config.yaml
num_key_value_heads: 2
hidden_act: "gelu"
qk_norm: false
beta1: 0.95
max_seq_len: 1024
train_tokens: 92520000
Each number is 128 + 24 x the weight over its row's rms, rounded and kept within 0 to 255. Layers, rows and columns count from 0. The size above them is the row's rms in percent of the matrix's.

# layer 10 MLP down, 96x576, rms 0.182, rows 0-47, columns 432-575
size [ 96  95 103 101  97  99 107  97  96 102  96  93  96 104 105 102 100 100 106 101 104  99 100 100 103 102  93  98  98  93 108 105 103  99 102  93 104  91  99 105  94 101  99 100  95 134  98 100]
[[133 156 122 134 156 121 122 126 126 117 112 148 132 190 103 133 118 109 138 127 123 181 125 131 116 103 118 141 132 112 182 118 109 162 125  92 102 154 113  99 139 120 134 135 131 127 123 164 113 163 142 101 128 114 118 121  97 111 116 141 139 117 111 141 116 157 121  88 115 169 147 115 159 156 120 134 122 122 170 148 126 148 138 132  81 170 119 114 118 139 177 126 112 132 132 122 146 111 108 146 143 110  99 179 112 113 121 165 115 131 161 138 117 169 114 139 192  70 114 114 115 102 118 165 142 169 135  87 145 116 148 121 128 143 104 109  60 100 121 151 111  98  92 132]
 [137 146 136 135 105 175  95 113 124 146  68 156 114 164 111 139 113 101 144 137 124 115 109 110 121 134 151 102 108 146 166 101 134 127 132 121 139 103 106 141 120 106  84 137 136 149 163 111 117 152 177 122 148  98 113 143 112  82 159 152 183 149  93 129 106  67 113 136 119 146 113 148 171 117 124 135  88 125 151 167  92 164 203 146 102 174 118 145 135 187 193  98 114 146 128 125 126 130 124 125 123  89 184 141 105 121 170 139 149 133 143  88 126 122 109 120 102  93 133 126 102 122  98  96 114 143  66 128 133 134 117 103  99 125 139 128 121 117 119 109 145 156 158 158]
 [105 123 156  87 153 134  78 164 172 110 139 114 132 133  92 159 175 138 123 161 130 119 125 116 156 100  94 149  96 101  83 130 118  87 189 108 145 151 139 134 112 119 120 110 122 121 125  78 140 120 169 100 136 107 138 117 168  85 153 112 108 131 129 131 114 138  91 123 127 162 149 164 147 116 176 141 109 180 152 118  49  97 127 128 127 128 127 137 109 137 141 135 160 138 135 144 103 122 103 126 146 126 130 116 121 183 132 169 118 146 129 104 127 116 115 116 103 159 158  87  97 125 106  94 113 113 117 119 185  90 120 108 137 170  82 113  82 143 144 104 122 153 171 150]
 [138  81 115 123 141 101 156 112  98 145 120 131 121 131 128 153  72 153 128  93 142 131 162  95 154 151 161 133 130 116 126 122 120 139 144 136 135 177 151 172 137 126  83 147 134 125 123 168 136 111 138 107 150 138 161 138  68 166  86  52  99 150 145 149 156 136 127  93 136 111 111 121 127  96 140 120 178 106 147 126 126 135 144 146 157 135 183 115 119 153 116  92 142  93  98 155 119  98  88 121  90 167 150 124 143  95 103 117 112 134 175 105 147 114 151 150 150 126 132 149 184 107 103 132 114 132 118 119 138 164 127 136 129 119 149 102 137 110 131 123  56 176 104 131]
 [117 127 107 136  93  87 117 128 127 146 138 131 136 105 146 119 154 137  79 114 103  98 134 139 140 127 108 139 134  76 149 112 119 110 143 216 125 158 101 116 117 118 146 109 146 135 137 154 130 173 125 163 122  93 133 149 106 163 120 113 126 117  73 123  83 133  75 158 165 144 160 137  68 149 193 126  91  92 127 117 141 158 112 152 148 146 138 104 124 127 106 106 102  84 130  58 131 154 171 121 145 118 147 153 130 115 103 113  97 113 134 128 143 172 143  63 172 153 142 132 145 151 139 116 113 123 175 144 125 175 100 146 125  79  99 166 144 116 118 141 116 177 152 126]
 [132 133 114 114 137 123 137 142 152 150 126 102 124 142  97 125 128 143 114 150 137 135 118 144 165 154 131 131 130 134 160 132 124 133 160  85 123 136  83 150  94  83 120 103 131 104 152 127 123  88 116 128 118 140 148 118  98 125 154 105 138 132 110 125 105 134 118 113 142 135 118 134 105  91  67  85 111  78 115  91 169 130 102 117 123 133 159 113 103 112 123 120 132 139 101 170  91 117 120 114 161 110 123 131 109 108  97 150 110 173 157 174  97 143 149 113  79 118 129  90 196 176 125  89  80  89  99 130 158 116 136 138 141 146 124  92 158 108 178  83 141 126 108 149]
 [118 112  85 123 125 120 111 128 104 168 141 111 117 108 114 108 195 161 132 101 143 114 117  76 112 141 163 159 137 125 152 152  84 130 100 134 116 102 118 136 103 141  95 165 114 124 129 170 163 175 132  98 125 166 142 119 120 138 126 142 153 140 126  96 133  85 105 136 156 170 132 113 149 129 121 104 120 139 132 120 110 175 117 133 181 138 151 128 131 126  67 138 147 156 148 147 165 129 150 123 155 160 128 124 154 113 115 134 141 162 135 137 129  86 142 104 105 131  65 120 123 137 138  93  91  97 139 126 117  87 150 130 125 105  97 141 134 115 120 117 193 115 108 106]
 [ 97 147 179 155 154 116 113 154 116 112 121 131 107 111 146 133 139 137 145 152 121 172 110 128 170  97 141 129 119 117 174 110 123 114 150 133 117 106 132  90 159 141 157 138 109 117 142 111 106 135 116 102 108 136 175 153 143 124 130 126 110 103 145  97 107 123 155  60 151 103 137 150 107 138 131 110 120 106 103  90 134 168 119 124 105 159  92 133 113 144 144 109 141 126 155 130 119 126 140 103 121 132 128 124 150 149 162 115 147 123 166  96 140 149  70  72 105 129 124 106  87 111 146 101  49  88 131 125 128 158 100 124 173 109 116 133 129 156  89  91 126 118 153 105]
 [131 155 155 131 123 114  96 183  96 139 124 120 120 123 151  93 142 148 150 162  79 128 124 117  56 151 162 118 130 195  72 104 140 134 111  98 111 116 153 117 102 173 158 131 192 111 132  91 140 175 108 122 130 137 119 131 136  97 111 127 132 117 119 135 110 138 119  99 174 135 101 143 115 156 138 176  79 136 100 140 105 177 122 133 155 133 131 138 106 171 151 138 139 151 132 125 103 160 125 135 173 119 127 143 155 118 134 111 126 131 144 158 114 138  68 106 127 123 128 138 172 143 161 145 102 110 166 151 120 159 143 124 172 148 137 131 113 176 101  95  96 160 126 114]
 [126 165 160 132 121 129 176  99  87 146 186 124 107 126  91 111 112 149 124 120 128  89 123 122 107 164  92 145 158 129 104 142  99 137 122 157 125 116 114 143 145 101 103 137 110 108  90 146 118 139 161 115 126 128 128 167 117 161 140 145 110  91 134 124 150 180 124 124 105 156 177 143  80  85 101 205  85 167 112 143  79  90  83 133 100 143 123 159 146  97 119 105 127 108 114 107 125 105 114 132 131 149 108 147  73 128 106 129 119 105 147 157 139 139 133 155 169 123  95 129  76 114 110 120 144 151 137 150 121 118 144 121 157 119  66 174 111 124 184 160 130 138 155 154]
 [128 130 155 153 149 178 151 147 138 131 131 100 146  96 166 153 124 131 153 169 115 132  90 112 128 131 158 147 141  76 105 178 120 121 154 123 107 113 130  80 133 121 127 119 130 100 117 137 126 105 140 104 141 162 118 121 129 117 150 126 117 120 143 119 131 137 153 100 148 116 150 141 133 115 121 145 158 131 148 142 111 124 100 127 139 144  90 109 119 133 107 109 142 120 126  92 117 121 175 129 121 150 155 133 130 167 140 116 144 135 112 118 162 106 138 137  76 119 149 154  98 116 120 109 113 143 145 210 127 150  90 130 139 118 158 156  93 100 135 112 142 143 161 133]
 [150  79 105 102 138 133 168 145 147 116 108 108 120 119 126 123 122 125 104 126 156 146 135 155 147 136 127 126 147 122  85  93 119 155 141 146 136 103 175 133 110  98 102 109 116 119 138 135 124 111 119 110 148 109 120 118  97 131 144 146 114 144 122 137 107 111 149  83 111  84 111 110 123 120 111 147 165 118 114 192 130 136 151 146  88 166 119  70 161  95 152 133 140 155 166 137 120 141  99 142 112  95 156 125 129 154 139 104 161 151 113 131 126 100 119 134  72  92 132 111 133 132 160 106 116 123 127 132 148 133 132 103  94  92 180 113  99 153  96  91 151 123  89 148]
 [108 131 108  84 137 128  83  92 104 174 125  95 168 123 135 102 139 130  60  75 103 115  85 102  86 162 145 123 122 130 122 135  92  93 137 130 122 140 125 112 189 148 122  82 107  98 118 176 140 142  99 186 115 167  94 116 154  96 119 102  92 161 117 157 162 104 162 121 172 105 149 123 107 159  76  90 124 149 153 145 114 116 148 151 136 119 122 165  91 148  94 105 142 148 123 136 174 141 113 150 119 164  73 130 146 103 116 131 132 160  72 105 121 138 194 124 112 115  92 154 103 151 152 142 103 108 141 159 149  63 101 144 100 151 129 120 116 120 115 124 129 120 114 129]
 [117 143 123 142 134 112 107 125 124 136 169 140 124 131 132 133 101 106 131 122 140 112 116 160  95 101 141  96  96 134 164  92 127 135 130 103 107 136 107 115 116 117 140 104  87 103 146  62 149  91 127 111 106 107 157 122 179 151 177 131 115 114 120 126 115  94 111 143 138 105 105 122 131 129  93 138  92 123 163 135 108 162  96 124 188 113 166 134 123 110 163 153 177 120 146 135 124 107 153 130 121 152 162 129 130 149 130 118 123 178 157 142 126 155  98 141 134 165 165 110 114 146 142 111 113  99 103 135 133 126 121 206 117 148 184 121 126 162 153 103  78 115 165 120]
 [125 101 161  77 162 139 160 125 131 123 118 126 156 100 149 106 127 181 121 131 149 147 132 110  95  92 107 150 128 130 120 113 114 143  91 162 115 157 149 146 126 109 132  93 117 148 116 138 116 110 138  98 157 114 111  98  72 169 126  96  94 135 124 145 148 115 118 140 105  98 123 107 126 148 110 113 127 122 112 126 166 102  84 196  82 138 139 186 169 116 141 106  98 108 167 165 161 141 111 159  85  97 143 153 156 135 145 125 101 109 133  92 104 171 132 147 143 159 146 148 183 103 122  96 129 105 133 123 108  99 104 132 168 138 127 140 144  84 127 136 113 139 106 130]
 [116 144 106 160 137 114 130 125 154 159 127 136 168  95 182 131 108 129 153  88  96 126 123 149 130 140 138 120 116 135  98 131 125  99 139 107 139 118 207 123  75 125  96 111 105 160 134 118 168 130 125 115 143 104  78 108 190 152 147 107 101 121 159 115 169 141 175  84 102 125  77 121 117 115 154 157  93 112 132 118 129 129 117 135 111 129 107 108 110 159 137 123 201 118 154 168 158 117 136 134 139 125 125 114 135  99 116 109 153 132 120 134 139 107 120 111  99 148  93 138 125 138 171 118 145 119 134 134 100 123 150 183  99 166 103 126 129 163 158 130 153  82 140 114]
 [100 123 137 140  99 123 168 132 133 136 168 146 130 172 113 155 141 134 144 102 126 160  90 139 149  90 121 150 125 153 168  95 112 175 123 104 108 149 144 115  81  98 120 108 109 135 111 108 165 114 158 105 116 100  75 113 107 143 135 157 129 137 104 151 104  94 113 124  95 116 165  91 132 137 182  97 106 125 139 115 142 123 116 154 142 110 101 126 167 115 148 119 160 163 166 142 111 149 155 117 202 157 133 150 168 144 109 188  93 137 173 168 117 174 133 130 112 129 110 159 129 108 105 187 112 138 104 119 116 178 157 168 165  87 174  88 182  91 108 147 169  95 140 141]
 [151 141 105 100 120 116  97 131  89 116  98 169 121 139 133 126 132 150  81 118 136 110 145  99 138  95 148 137 109 147 120 150 122 126 125 106  71 128 104 110 132 143 100 141 147 180  86 145 133 151 130 152 167 146 142 169 116 142 110 145 134 146 133 151 113 154 139 102 191 115 166 159 132 113 156 163 109 111 123 139 116 150 112  98 142 179 125 139 162 126  89 103 138 107  83  89 103 125 165 128 146  81 110 131  91 106 126 122 169  97 133 169 140 142 127  95 142 131 121 109 106  90 148 106 131 139 114 118 186 153 142  94 169 144 135 111 131 139 152  97 156 143 157 122]
 [125 116 142 113 141  88 132 153 155 159 144 117  90 121 123 137 114 144 121 126  97 114 150 110 142 129 139 107 136 131 137 104 116 146 115 125 138 135 135 134 103  98 139 139 110  97 140 148 186  94 133 131 111 137 122 129 130 168 122 183 128 111 110 133 134 116 129 133 137 135 124 120 107 157 120 109 166 111  43 166 115 142 110 127  85 109 113  84 132 147 146 121 116 172 140 162 118  67 103 133 151 150 124 111 163 122 165  90 120 177 126 185  72 118 145 155  74  75 141 110  96 160 135 106 106 110 146 145  72  94 125 105 104 117 118 121  95 109 139 120 113  83  86 110]
 [126 125  86 176 121  88 153 152 149 116 144 105 151 131 111 118 132 127  94 126 101 128 111 134 138 115  81  83  96 112 123 141 129 117 137  90  99 120 146 186 130 119 134 168 106 146 103 152 125 123 114 136  90 162 145 126  72 118 158 166 163  95  93 117 155 100 158 120 128  80 113 110 137 116 158  98 138 129 125 168 146 162 114 106 135 136 109 109 144 146  96 133  77 123 113 137 115 129 107 143 109 161 143 123 124 120 126 155 152 170 165 155 137 124 150 133 113 126 112 124  99 124 116 135 137 129 157 158 153 122 147 140 167 115 144  78 151  97 131 125 185 145 129 108]
 [ 83 116 127  93 140 139 134 146 109 206 100  82 158 110 152 123 122  79 170 114 136 137  84 158  92 128 169 136 151 133 111 122 133 141  96  98 133 174 140 141 139 165  96 104  90 147 120 134 140 146  74 123 118 131 135  94 123 133 137 144 150 123  89  89 136 112 102 131 169 150 116 105 100 123 129 107 121 124 136 177 128  99 124 144 162 135 139 106 136 125 134 115 119 140 116  87 145 129 105  92 149 119 133 138 180 113 130  86 150 135 100 134 110 177 112 131  44 117 132 161 113 148 149 112 110 118 114  88 104 134  48  89 115  94 168 123 148 175 100 132 131 104 150 133]
 [125 126 144 120 144 172 118 141  85 128 131 111 107 156 139  85  90 136 147 102 110 111 134 157  80 153 130 155 111 121 130 108 105 132 114 116 113  99 140 106 176 112 136 144 160  98 135 135 124 111 113 134 116 114 104 121 127  95 131 124 144 130  78  98 105 119 139  88  67 116 157 138  96  97  93 143  97  71 138 143 179 133 141 123 124 129 112 161 149  75  95  99 138 141 166 117 165  95  91  99  96 109 107 143  81 164 110 131 137 148 193 148 133 138 173 177 138 134 145 156 124 117  94 130 177 121  99  91 108  78  76  84 143 139  88 115  87 101 138 145 143 139 160 115]
 [117  74 145 116 137 126 140 122  90 164 119 143  99 132 170 118 109 171  88 128 137 144 114 141 100  96 115 133 139 161 144 158  78  55 127 144 132 113 113  89 134 159 140 114 135 101 150 160 138 144 113 195 166 143 111 164 129 159 144 134 127 127 162 164 121 144 111 133  98 161 137 126 138 162 109 132 142 105 148 139 103 155  84 130 155 116 157 125 161 112 143 106 145 147 168 142 158 142 129 146 116 156 145 166 167  85  75  96 126 134 154 116 106 138 113 153 109 140 150 146  99 141 141 138 100  82 177 101  86 136 110 135 106 142 109 108 127 109 112 138 149 116 138  98]
 [103 124 121 169 121  90 144 121 138 151 116 114 154 136 136 140 139 111 144 160  78  84 128 143 161  76 138 157 136  91 117 110 155 100 109 139 124 148 123 142 124 163 102 147 162 165 159 123 122 157 142 119 137 138 147 116 104 103  97 146 122 147 129 113 131 145 103 136  97 121 129 120 132 114 128 139 119 151 135 139 112 110 106 121 123 129 172 130 154 104 119 129  97  79 148 137 123 147 112 134 143  91 102 173  94 135 141 109 175 121 145 181 102 127 128 105 105 111 129 141 155 121 143  95 160  97 110 180 137 105 148 138 113 136 103 149 142 174 148 116 126  96 154 105]
 [122 117 133 135 152 151 135 121 113 128 142 135  93 121 130 117 136 108  89  96  76 184 190  80 183 143 142 124  86 119 155 133 149 116 120 134 121 112 126 142 136  98 118 132 142 113  84 169  94 125 113 154 144  87 107 131 121 124 128 104 146 153  95 148 173 148 192 131 130  90 120 127 126 139 138 124 124  95  91 121 158 136 142 106 131 134 123 113 114 137  96 173  81 116  92 119 121 120 137 123 117 181 112 154 100 134 157 132 136 110 126 138 105  96 114 194 118 120  81 162 145  97  93 108 165 102 117 113 149 124 144 146  81 115 157 114 179 121 114  99 126 119 151 129]
 [146 115 118 124 138 132 121 151 116 170 158 148 102 147 104 123 133 153 119 138 171 127 142 145 146  95 168  92 145 108 120 117 157 104 197 112 137 155 114 123 119 153 101  93 113 154 160 116 109 136 114 131 115 158 131 157 130 173 132 103 130 147 135  63 113 130 156  99 134 114  90 104 143 142 180 112 177 128 118 110 150 150 138 160 112 148 103 174 123 130 141 169 162 146 164 132 169 134 150 105 100 151 157  82 112  95  88 114 171 143 143 131  95 152  95  99 142 153 132  99 127  95 107 137 126  93 112 135 109 131 122 155 129 106 134 114 205 168 123 160 137 118 159 190]
 [122 119 152 141 125 131 137  94  98 124 114 122 103 117 116  91 138 145 120 188 100  98 128  72  79 113 104 130 127  84 135 136 100 106 148 115  96 127 154 111 146 153 143 207 147  93 126 162 109 139 122 142 148 105 112 131 122 136 122 118 111 146 168 148 131 127 140 109 130 110 160 152 175  89 114 104  93 121 128 144 105 132 126  84 146 145 143 119  81 161  96 134 103 154 168 137 133 108 163 119  70 109  97 125 124 158  87 128 117 108  82 141 160 145 154 145 141 171 115 148 109 136 125 153 109 155 183 114 124 116 104 107  81 107 139 144 143 150 135 108 163 108 159 115]
 [142 118 102  87 151 101 146 142 110 155 102 128 129 148  88 131 137  90 118 134 106 135 141  62 117 143 115 166 117 118 142 115 121 139 113 122 132 111 131 148 138 115  90 114 136 144 132 128 130 102 154  90 190 121 124  91 105 125 135 116 182 140 152  99 170 123  96 119 116 121 123 146 120 132 129 135 117 148 141 134  98 131  86  84 125  75 119 124 134 149 156 159 134 103  79 154 119 153 111 120 144 137 176 121 129 120 161 103 141 132 127 145 136 119  96 108 147 121 107 131  95 100 138 153 132 107 142 147 143 126 154 120  95 130 106 152 179 148  88 106  75 125 141 146]
 [153 132 145  98 175 177  88 127 196 170  87 172 159 115 107 156 120 148 142 124 128 141  85 147 120 134 103 140 143 108  70  90  91 148 113 143 143 113 139 138 154 139 112 116 123 121 131  93 120 116 145 137 135 117  75 100 124 112 114  99 145 156 152 154 172 109  83 150 138 118  99 160 117 148 162 163 157 149 137 170 133  97  91  77 138 135  98 147 130 143 127 126 144 154 122 110  87 123 126 145 139 137 159  91 170 129 166 156 187 159 117 122 114 126 143  90  97 142 105 140 130 145 140 110 121 181 120 129 153 121 107 156 124  74 113 138  95 127 102 118 118 130  89 157]
 [173 144 113 101 149 122 104 122 116  85 127 136  87 150 172 158 146 140 101 109 143 130 164 127 137  91 144 107 133 106 142 126 147 130 154 108 140 131 124 128 126 165 141 129 111 149 104 116 100 122  90 128 135 103 135 107  73 122 115 140 134 115 125 120 125 137 138 147 107 133 131 160 128 119 125 132 111  86 163 159 136 119  59 153 104 142 111 114 111 113 139 123 168 108 107 109 133 119 133 134  70 145 121 150  95 118 144 127 154 118 131 166 138 132 126  98 137 129 131 155 154 111 137 100  32 138 141 155 157 129 103 138 144  64 113 136 123 125 140 146 116 192 173  78]
 [ 98 104 154 100 124 157 121  91 113 143 130 103 188 144 141 155 141 105 139 166 132  95 171  80  93 104 147 202 173  95 153 125 102 150 145 103 174 144 105 119 129 183 150 121 134 107 154  87 103 100 132 104 136 111 128  79 100 130  85 145 150 144 132 161 168 109 124  99  96 110 130 118 161 132 115 138 125 109 135 124 124 167 123 158 105 111 107 154 137 128 139 123 112  96  91  97 105 105 140 138 136 163 173 151 136 121 119 123 114 136 120 104 153 117  80 143 125 123 135 104 169  96 113 116 123 120 146 149 147 139 124 148 129 139 149 139 153 127 108  97 144 164  97 138]
 [ 80 132 127 101 136 150 111 146 121 114 137 129 139 126 163 138 111  97 122 141 142 168 128 137 124 142  86 100 146 146 150 146  83 124 121 166 119 106 124 102 116 150 136 150 135  50  82 143 154 144 117 167 135 108 111 103 105 137 106  99 114 116 122 123 137 136 119 141 129 103 140 119 137 132 113 106 112 140 152 130 109 101 125 107 136 105 141 109 123 136 145 103  90 151 162 135 138 104 105 155 123 123 124 170 150 131  99 129 110 165 141 114 100 108 145 146 109 175 106 187 129 145 123 167  98 127 201 122 119  66 140 116 143 167 136 126 120  69 135 140 140 127 165 134]
 [131 116 182 109 111 156 167 133 101 119  86 155 118 133 121 125  52 147 135  88 116 140 125 132 118 135 103 132 130 171 136 183 161 114  81 113 139 117 155 135 107 103 161 112 133 148 165 123 102 192  96 130 128  87 125 145 115 123 133 112 193 124  91 139 153 168 111 101 137 189 101 131 132 173 122 132 136 127 101 100 132 105  87 118 111 131 149 177  91 116 122 138 102 124 110 116 110 119  81 127 135 122 130 145 111 134 121 166 151 138 110  90 133 153 113 126 108 114  93 147  97 158 142 125 156 109 127 106 118 115 125 137 137 125 127 164  95 103 121 154 143 142 118 154]
 [112 142 110 157  99 140 117 154 138 135 147 120 138 147 143 126 160 142 120 118 105 144  88 151 141 121 164 152 123  98 130 134 150 106 141 169 122 137 125 128 150 105 123 106 151 136 145 145  92 101 151 123 143 157 127 137 144 151 121 109 121  61 138 120 140 123  56 151 151 119 144 157  83 121 104 107 119 115 138  97 147 151 118 111 165 118 111 130  92 123 136 111  94 108 121  81 114 153 160  98 127 122 138 162  98 140 124  93 136 134 128  65 164 138 121 146 104 138 140 133 124 154 114 108 158 120 131 160 125 189 140 126 146 136 122 135 126 172 166 118  89 139 164 112]
 [157 166  90 137  92 106 159 126 150  88 101 146 141 119 161 142 109 150 111 143 137 128 124 114 113 113 153 131 127 120 100 125 117 143 153 127 105 153 151 147 181 140  69 112 166 128 129 129 123 141 138  85 174 166 109 132 101 111 116 164 159 174 112  69 156 111 132 137 158 113 115 120 133 109 168 113 118 132 138 118 103 105 117 147 166 153 135 118 130 111 121 127 131 107 138 145 139 102 131 193 124 105 145 136 131 148 130 123 126 110  46 109 165 151  93 128 132 123 108  57 155 140  99 105  58 107 156 110 124 160 120 129 116 130 125 132 163 112 126 140 136 116 123 155]
 [102 120 134 113 111  82 104 111 151  99 125  99 120 120 165  96 123 160 124 196 142 101 157 109 151 101 117  83 134 132 100 160 117 149 115 102  91 133  30 186 141 128 161 126 147 105 104  99 118 151 128 126 113 193 142 119 130 137 105 105 143 105 174 105 141 131  86 120 138 158 129 110 163 133 126 122 173 131 127  90 106 134 120 109 162 123 128 147 116 140 123 136 159  82 112 168  91 117  98 141 160 111 116 129 126 100 164 122 151 114 158  92 114 127 141 152 133 143 117 150 107 130 170 156 182 144 180 156 133  94 142 210 144 121 151 137 134 122  81 156 133 113 106 104]
 [121 152 134 130  81 144 123  97 145  88 123 137 171 161 108  96 126 136 137 121 149  71  96 126 149 125 114 127 132  77 112 132 108 172 137 118 157 135 134 138 134 121 149 163 133 129 112 115 137 140  96 112 108 104  98 115 142 146 124 103  94 119 155 155 166  75 116 156 138 142 143 149 125  94 123 157 121 133 118 138 133  94  84 153  96 101 132 101 120  95 133 133 135 154 136 121 115 130 125 134 103 139 154 104 141  93 150 114 129 117 117 133 133 128 164 141 141 106 102 145  84 136 140 136 179 153 116 144 145 124 125 157 109 127 143 158 112 140 155 121 122 139 139 128]
 [ 57 108 101  75 122 121 113 142 124 152 167 132  99 162 123 128 147 136 111 167 150 108 111 108 137 105 132 159 149 132 104 156 130 117 113 136 123 167 145 106 127 133 142 133 142 147  84 100 115 125 165 108  83 113 152 115 141 142 161 157 144 121 138  93 138 108 133 151 136 106 162 122 148 186 156 115 141 158 134 162 105 127 108 136 126 151 149 152 105 115 154 150 135 119 105 124 122 151 112 146 128 136 115 134 129 197 117 150 147 153 181 134 136 104  99 111 111 133 118  97 106 142  81 101 179  93 133 152 130 112  94  70  94 103 127 136  92 123 137 131 121 137 171 124]
 [127 134 163 124 175 125 131 132 107 123 134 146 118  97  92 111 114 135 145 130 145 144 155 132 141 133 115 165 122 140 110  74 123 120 132 132 124 140 144 130  58 139 158 121 133 148 140 121 176 173 126 162 151 139 142 117 122 126 133 121 165 147 145 125 108 142 107 106 121 126 152 125 113 109 132 153 138 135 120 102 156 123 135  69 100 139 153 106 126 189 159  95  95 154  99  93 101 131 134 110 135 144 120 118 111 122 115 166 106 130 102 113 111 141 123 118 121 126  95 116 151 116 142 116 179 145 116 121 154  96 142 160 120 153 155 141  88 125 177 124  76 129  97 130]
 [144 139 148 116 144 124 124 108 112 122 115 136 173  90 140 137  75 120 193 124 112 153 132 108 149 117 125 104 115 126 182 138 135 121 102 113  93 113 107 116 127 130 121 179 143 118 138 140 111 131 157 155 166 121 132 173 175 103 119 148 144 126 136 138 115 205 133 110 151 150 129 143 111 114 130 111 103 119 145 125  93 122 123 108 103  79 137 136 104  80 149 103 138 177 135 123 134 101 150 100 116 106 120 164 116  77 109 132 119 149 154 129 118 119 121 128  85  88 123 133 131 101 139 134 180 120 152 108 108 128 117 114 132 131 100 149 144  89 112 114 163 107 155 116]
 [107  97 112 152 111 119 106 115 125 134 129 164 130 132 124 151 143  82 131 105 148 144 117 169 126 109  94 104 133 106 128 148 101  64 115 141 135  98 169 115  94 107 140 135 145  92 149 141 142 149 142 122 159 137 144  98 129 145  80 141 110 104 105 112 124 152 123 141 112 132 176 140 113 150 148 159  93 111 116 116 153 144 128 105 120 119 134 121 154 148 113 137  94 165 112 103 120  93 140 139 105 101 128 152 134  90 121 123  62 148  53 127 129 141 105  96 139 167 110 165 132 116 111  84 107  83 128 132 122 128 143 129 112  90 132 143 106  93 158 145 170 171 151 133]
 [128 106 125 125  94 125 137 107 129 135 115 160 145 120  94 132 133 107 119 124 130 103 108 160  85 141 124  90 101 136 175 174 151 145 157 121 152 154  92 150  97  91 120  60 147 119 141 141 132 146 151 122  81 126 128 133 133 134 154 121 133 127 128 166 104 165 122 112 148  92 117 104  71 146 104  83 125 131  76 117  92 147 132 121 149 138 103 126 123 111 117 150 157 138 126  81 123 130 141 104 116 146 134 115 131 169  92 193 136 156 168 116 159 128 120 134 140 145  97 157 144 126 124 147 110 110 117 125 127 103 122 126 114  89 144 114 153  99 178 153 111 163 124 151]
 [120 163 122 109 164 135 143 128 143 109 137 149 111 105 127 137 137  90 111  83  78 121 138 145 173 143 105 122 141 125 148 144 138 112 146 146 127 126 127 128  89 119 121 140 116 127  90 128  91 162  74 180 149 126 147 162 208 135 105 117 172 160 132 132  92 140 137 115 103 153 153 165 136 137 142  65  96 105 117 127 128  90 176 105  89 134 156 141 128 139 160 133 122  97 130 125 126 125 126 156 117 128 102 152 124 147 108  84 128 155 134  68 125 126  97 159 130 148 134 134 103 128  91 141 221  83 164 149 124 147 161 117 118 154 115 102 121 127 172 110 104 142 161 112]
 [145  88 120 131 107 124 119  82 126 144 118 120 144  79 145  70 130 147 132 105 130 142  97 136 149 156 110 137 105 174  67 184 131 136 116 139  97 154 140 166 109 101  99 127 183 102 148 116 124  92 158 159  95 112 127 126 148 158 136 159 135 136 103 132 151 135 136 145 104 153 153 125  71 113 154 140 124 133 160 124 130 148 167 113 125 166 120  96 151 122 117 130 175 140 146 132 114 207 126 127  89 139 128 168 145 139 126 126 119 138  94 106 137 104 115 152 137 117  76 139 151 136 107 111 164 108 178 114 116 178 190 173 155 145 125 103 114 129 151 129 111 108 212 156]
 [145 117 147 129 153 152 187 152 134 143  92  57 100 151 170 160 148 104 120 114 125 128 117 124 153 127  86 102 109 129  99 117 127 111 114 126 118 127 149 137 136 159 129 118 114 101 162  91  95 124 124 150 140 130  60 184 122 100 134 148 142 160 168 141 105 142 159 135 105 166 150 108 142 131 100 135 129  86  95 152 126 132 154  92 145 100 133 103 104 171 106 124 126 142 149 108 137 126 145 110 123 136 127 118 112  93 106 138 119 114 104 116  73 130 122 114 140 141 101 121 205  70 122 143 148 153 111 143 125 112 152 128  81  97 131 106 127 105 130 179 138 144 137 150]
 [130 156 100 103 157 138  94 115 121 162 138 134  91 102 130 140 120 118 118 119 109 147 111  97 106 166 132 102 112 142 118 123 128 140  86 150 122 137 111  95 101 127 133 100 172 114 104 143  91 144 136 108 100 126 104 162 139 163 148 140  97 128 143 124 133 155  93 118 113 135 121 175 129 165 132 109 159 157 132 149 140 137 126 129 113 125 123 183 143 137  83 137 134 128 142 177 143 130 156 120 177 105 154 153 144 124  90 174 104 177 140 136 111 146 124 119 122 137 103 149  99 115 130 149 118 145 151  79 164 100 143 131 174 123 123 134 131  75 159 122 106 127 113 125]
 [154 127 108 121 138  73 133 152 151 120 118 123 129 123 136 120 104 133 126 131 162 122 140 131 117 123 112 145 143 150 168 151 134 134  94 109 130 169 151 146 119 158 128 128 155  85 101 117 153 180 139 141  80 117 113 177 146 166 127 128 183  37 149 137 125 121 129  72 135  74 107 114 128  62 143 126 115 133 125 125 145 113  98 142 111 109 126 139 118 124 150 108 134 103 108 102 154 182 108 173 152 153 137 138 131  96 112 169 131 113 141 140 132 120 153  98  71  92 135 124  97 144 118 131 101 133 121 116 105 155  94 130 111 168 145 109 132 152 157  97 121 144 157 149]
 [147 111 132 152 125 132 163 159 133 120 122 141 151 140 110  98 109 146 129 154 138 175 125 183 129 140 169 120 117 111 164  77 151 126 131 134 128 128 144 127 163 132 152 143 122 147 117 132 130 110 116  88 135 124 148 159 172 133 125 124 131 138 141 126  99 152 130 122 172  86 143 136 112  94 135  88 130 125 180 104 131 141 107 109 123  77 142 123 104 100 129  94 175 112 115 107  99 135 147 146 126 157 132 128 128 107 102 145 158 105 130 119 123 135 104  98 152 144 118 114 104 111 147 131 165 159  97  78 123 114 139  67 110 134 124 102 116 163 132 141 129 105 120 130]]